python train.py --n_layer=16 --n_kv_head=1 --vocab_size=4284 --norm_place="pre" --init_std_down=0.0 --lr_mult_down=1.5 --doc_mask=false --train_tokens=143500000
Each number is 500 + 40 x the weight over its row's rms, rounded and kept within 0 to 999. Layers, rows and columns count from 0. Numbers have three digits each. The size before them is the row's rms in percent of the matrix's.

# layer 5 attention key, 32x96, rms 0.145, rows 0-31, columns 0-95
086:450461502468475473496466444539455399475494532448644493446470529470497436482519531518483511489528539539538470538530468459538521551571535488492525463561461511527472505532461507515516467542480494480468503456439465489519448495528483486468468518419467422504455572458485468456483431549499455565
073:540544524529496515524515508441543484494481426542463542509576495419540459520544482526548506507429458448460540476517536506480462443467449541481468484464484508485520452519563451448521507530542428468483538502560538506483502508537564569515433507599533555477529584533510528573532565464526504481
077:483519501437451484554427400543444463487518535472505534475526513478503477509558524530480438511526519446576532499471484506531536511458553536534523449478449462535498558541528492516518487514481551482397465459511488470542462523475519434471515517367424468475512549435492518499501496515549424492
087:496517460515441517536420481509502482443511505524436483520467445525425484519473510496547521546505560487515451497463482387491460542627466539476541556568491495498500550478429483497509550487511446546470534475536504482453473500540478442522554520537506501563517485464481555488565394520511518518
086:449434510508444503538492537544535533523510584567510458517422547547523453448447547498481467549438559492526508442417486463464530553568494460562581557445475507532516508479504520465429468443477439516512474459518488539461421474538478489493538503483536497527456516474464508499450428503517481493
104:415531485498495476495483512469498476557495530498458507534519540533540468559543518496557434498582500387525507478523517459528508523499569518487448485570500475411484579450458513526576436491462460601512514502514557490482541522525465396505520463466502486528462513425513524507500534509474483549
093:470501494429554480516527538560465547478572605489495538485510487518468544475470460510461513567535538558510415473482533425435492563523459498494513492547500478469499491571439530521454512529503398503489480580445503489492474520556426518535531483494498447551532514461457487495544487466420528531
124:533472453439522503484526482457510531502455511572510615485464519545533566534580482554520514543506499490546496516518508461568545509460524472515450549465444515538570592534476519460486553448516462503541512439503577520515472458419450474506492417481458448539505468456548493518518444470493490519
118:510520478520550487556450455488456504486516421501423498466464494508450494558455495517444525529501471437534459518434481464429445466483501506476497450421532500517519609494451546562520608482458484538481458484474462535527547499515499500504488530476476515457474591497482562456476547455479554431
103:528477479518541514544535526491509519449525466516427548502533592466511524517469513589479506588441418578495491529504527541471506478424584466539505480507510442553483530481464468455505508545491482556416502495535510512511496435480533505512428508514446572502563562507472509507557500549575514469
106:397443435450432515514477541448506437512433547521472555497506488515495534488597466447487454490502516459524434475593527552510523501450493499500537513491501444522564469454492512442537477459472457556485602522497498546509521513583479504478521485513466463487433482491523481509546492532435438500
115:465413550442534479501436493456464537538451535461506563458520480521513488472516420519551542511387544555530496547473541526483552479463514455506474516533469435527540461474536425482517463487455476501446466479539515479398495565481551510491510492552497509561507488546493495476520535477550402507
103:432592541464469470459468556491510405529482524481468483533466463505535482438484526484530537492536543525409536479411471457470463512505526571495497527460522509512473531491523546532444427517562466489475527569495486484514539566442404479504576481512450521446451456505516480497495513460467508442
116:498551499527478522445562556518459503511553481532465487568452526477503437471498448521485416429518468574580540529431489539485481465517539441479540440448501495460453438465443494611521458521484493502474532509494492495484535460556540488475457498480540505408472565546504523536548504478534540525
102:469534462556532496478469491544498519440549504486431525555467516583493551548496504532531493496507500449539589497577557583518483574506442465496410503522451476449482512517567534481447487483449422519518439477562509481521526516577540491498540534541436514518509537507503493562522468485546560502
113:481494530518516491509488479492486469536455563491533499465520487451474531452500494489523465516485582549488487598476516504622584434468495508509512501487464481461571437509502507451490490408509506470563487536581527377399504508545480497472488458517535494534545492527553501444489520521460473526
066:494479467513496519485578519516569462514488492502482483500504432450538491464533489474456496504484549516459451454542484581497495373604472454521516464511485549434487542504491557491455484521514512425542473551530539532491483513518463549542475524455448574475485445546516453481487564457418437470
064:444489514414514508477466513506463477513454556440463496484529436459481460513453444479525464433530452448539487499477518466519495547455464536561531526503436482523495575399498482546536461534460426496508478540397517534526458488519477477475527522492450509484484446577463571485504529524463493594
074:460454509525460504508432522514494511469496552447560491496458531548448479521519488513496523518550587492517424510436504466529511583551517493435549527451475504482514535512427516491524477529462490509586441457467431499477406479527485462439481453472519453510461511454451498470433413555462561489
097:595475470528473495475432534512509560470492472560473483513520515504548559474510483428522490483510449434471498516478514580487533506506382462494457535442464577555562470503500495497500434506558436452560491489529502505459543415468553550527482457502485492496539516449479535560495453525577495501
085:538524490511547534471542496451495522521455440441518445474546467478470460538494498495537521519483438496494525545468498479523437432476506560429522471535550444504518493476462467485594582518508536437404520473525545459487482498516482529538421501537499615546536517517495534519564582513542543510
100:576470497517493465511539489483520486513554478519556566465433460531506538454546493544498479530474492482522584491522544472525565498493519467548473531532522500512433521481538472481520487486562481432495489516492490471507507504483536527477483422374499366450478488457527592489596496445493521468
102:441465440519485509510459534525548483475533465540398543553432521527539480471541521505501538512556553523444478555522458515508463441523567479545517581499483494462463521470504565513398464542476446529483498485517468528515512448492433456487513517567494435403508466437508484506524448439497493464
102:455479523497451504452452496544483527552434562511525495516520478492485547470487521526504487493478585436512491478431443457469496527580483505469497498417464450528442463404555488477481481458518485525400457538520466507487514487488465482510555498499575462478460534465530494564488374507469488434
095:505549461514539508516495494585455459482563538540453525514482523529463518487464509496488536482544531417493553478490541555459466540524475562492498457463498564526507551488555544536527486463519522486601458494399552477467505431559558438529510539525542534447450463472536483530460454473415541511
103:455555490484544505486463461507445494509468521487492529473469492515488432563539505509454516466497530560549424498483535555424545458526542541514567477500634497470450542515440562565509524567490559566479500507484524520487540532537539442546480557456488539542482522500489506459502511531600536518
122:416530540515518463437507530507411464555471502435520511559492477550508523486508499483483498429521517463498588548573515590519535465456520518456441424519488486524533519534489431479510504443545537486550436523474496526425540545512480570517536455562509578494550485497495493487439530500487480553
115:556498548449507604459500495468534514522444479522460473452559427552547522498498500450542556500468507555512529506463521563563495556573506432558537544490566455518516469450554508478493488491552395538484536551489447483556501495488509491536508506454573495446502534488519496426536455528535477483
105:431574499520547459505489509501532559572469454465482482480515464460469451465499503523447533423538448487496509483558528506471535468549574538473497488559498552522545516538474510536531580494450549511536449557549494521431467516504518529477490524572521531496616420546503476514599521518508503496
100:511502560530466459504454514466518547497519472491457488505528545482527521454433486479464523385455498519444409551506547452469485446484548508449589555544503497468495506476564520501536535480447498485559496474485466431441485498424485415507501548491552542514490534493486469590464424458487484530
110:527533497482559462445509487491477475561523453446552494497518524464459574466493486490453446455462486439523433465501487478499530456543480555453595523545525427452533421498461531533464451527420479442480501511417494514555496577546493525493540481521551552537519491538501529437513518443429494494
116:484472560521494498478486513472507573456591428476489374510472548530526512513473517517466516526477542498429500470502439498531430489523502468550500465459537561509537483471508499518444527556495479507459536499506463563532364422501518500460454476484485463574508566497425521523500503472478549510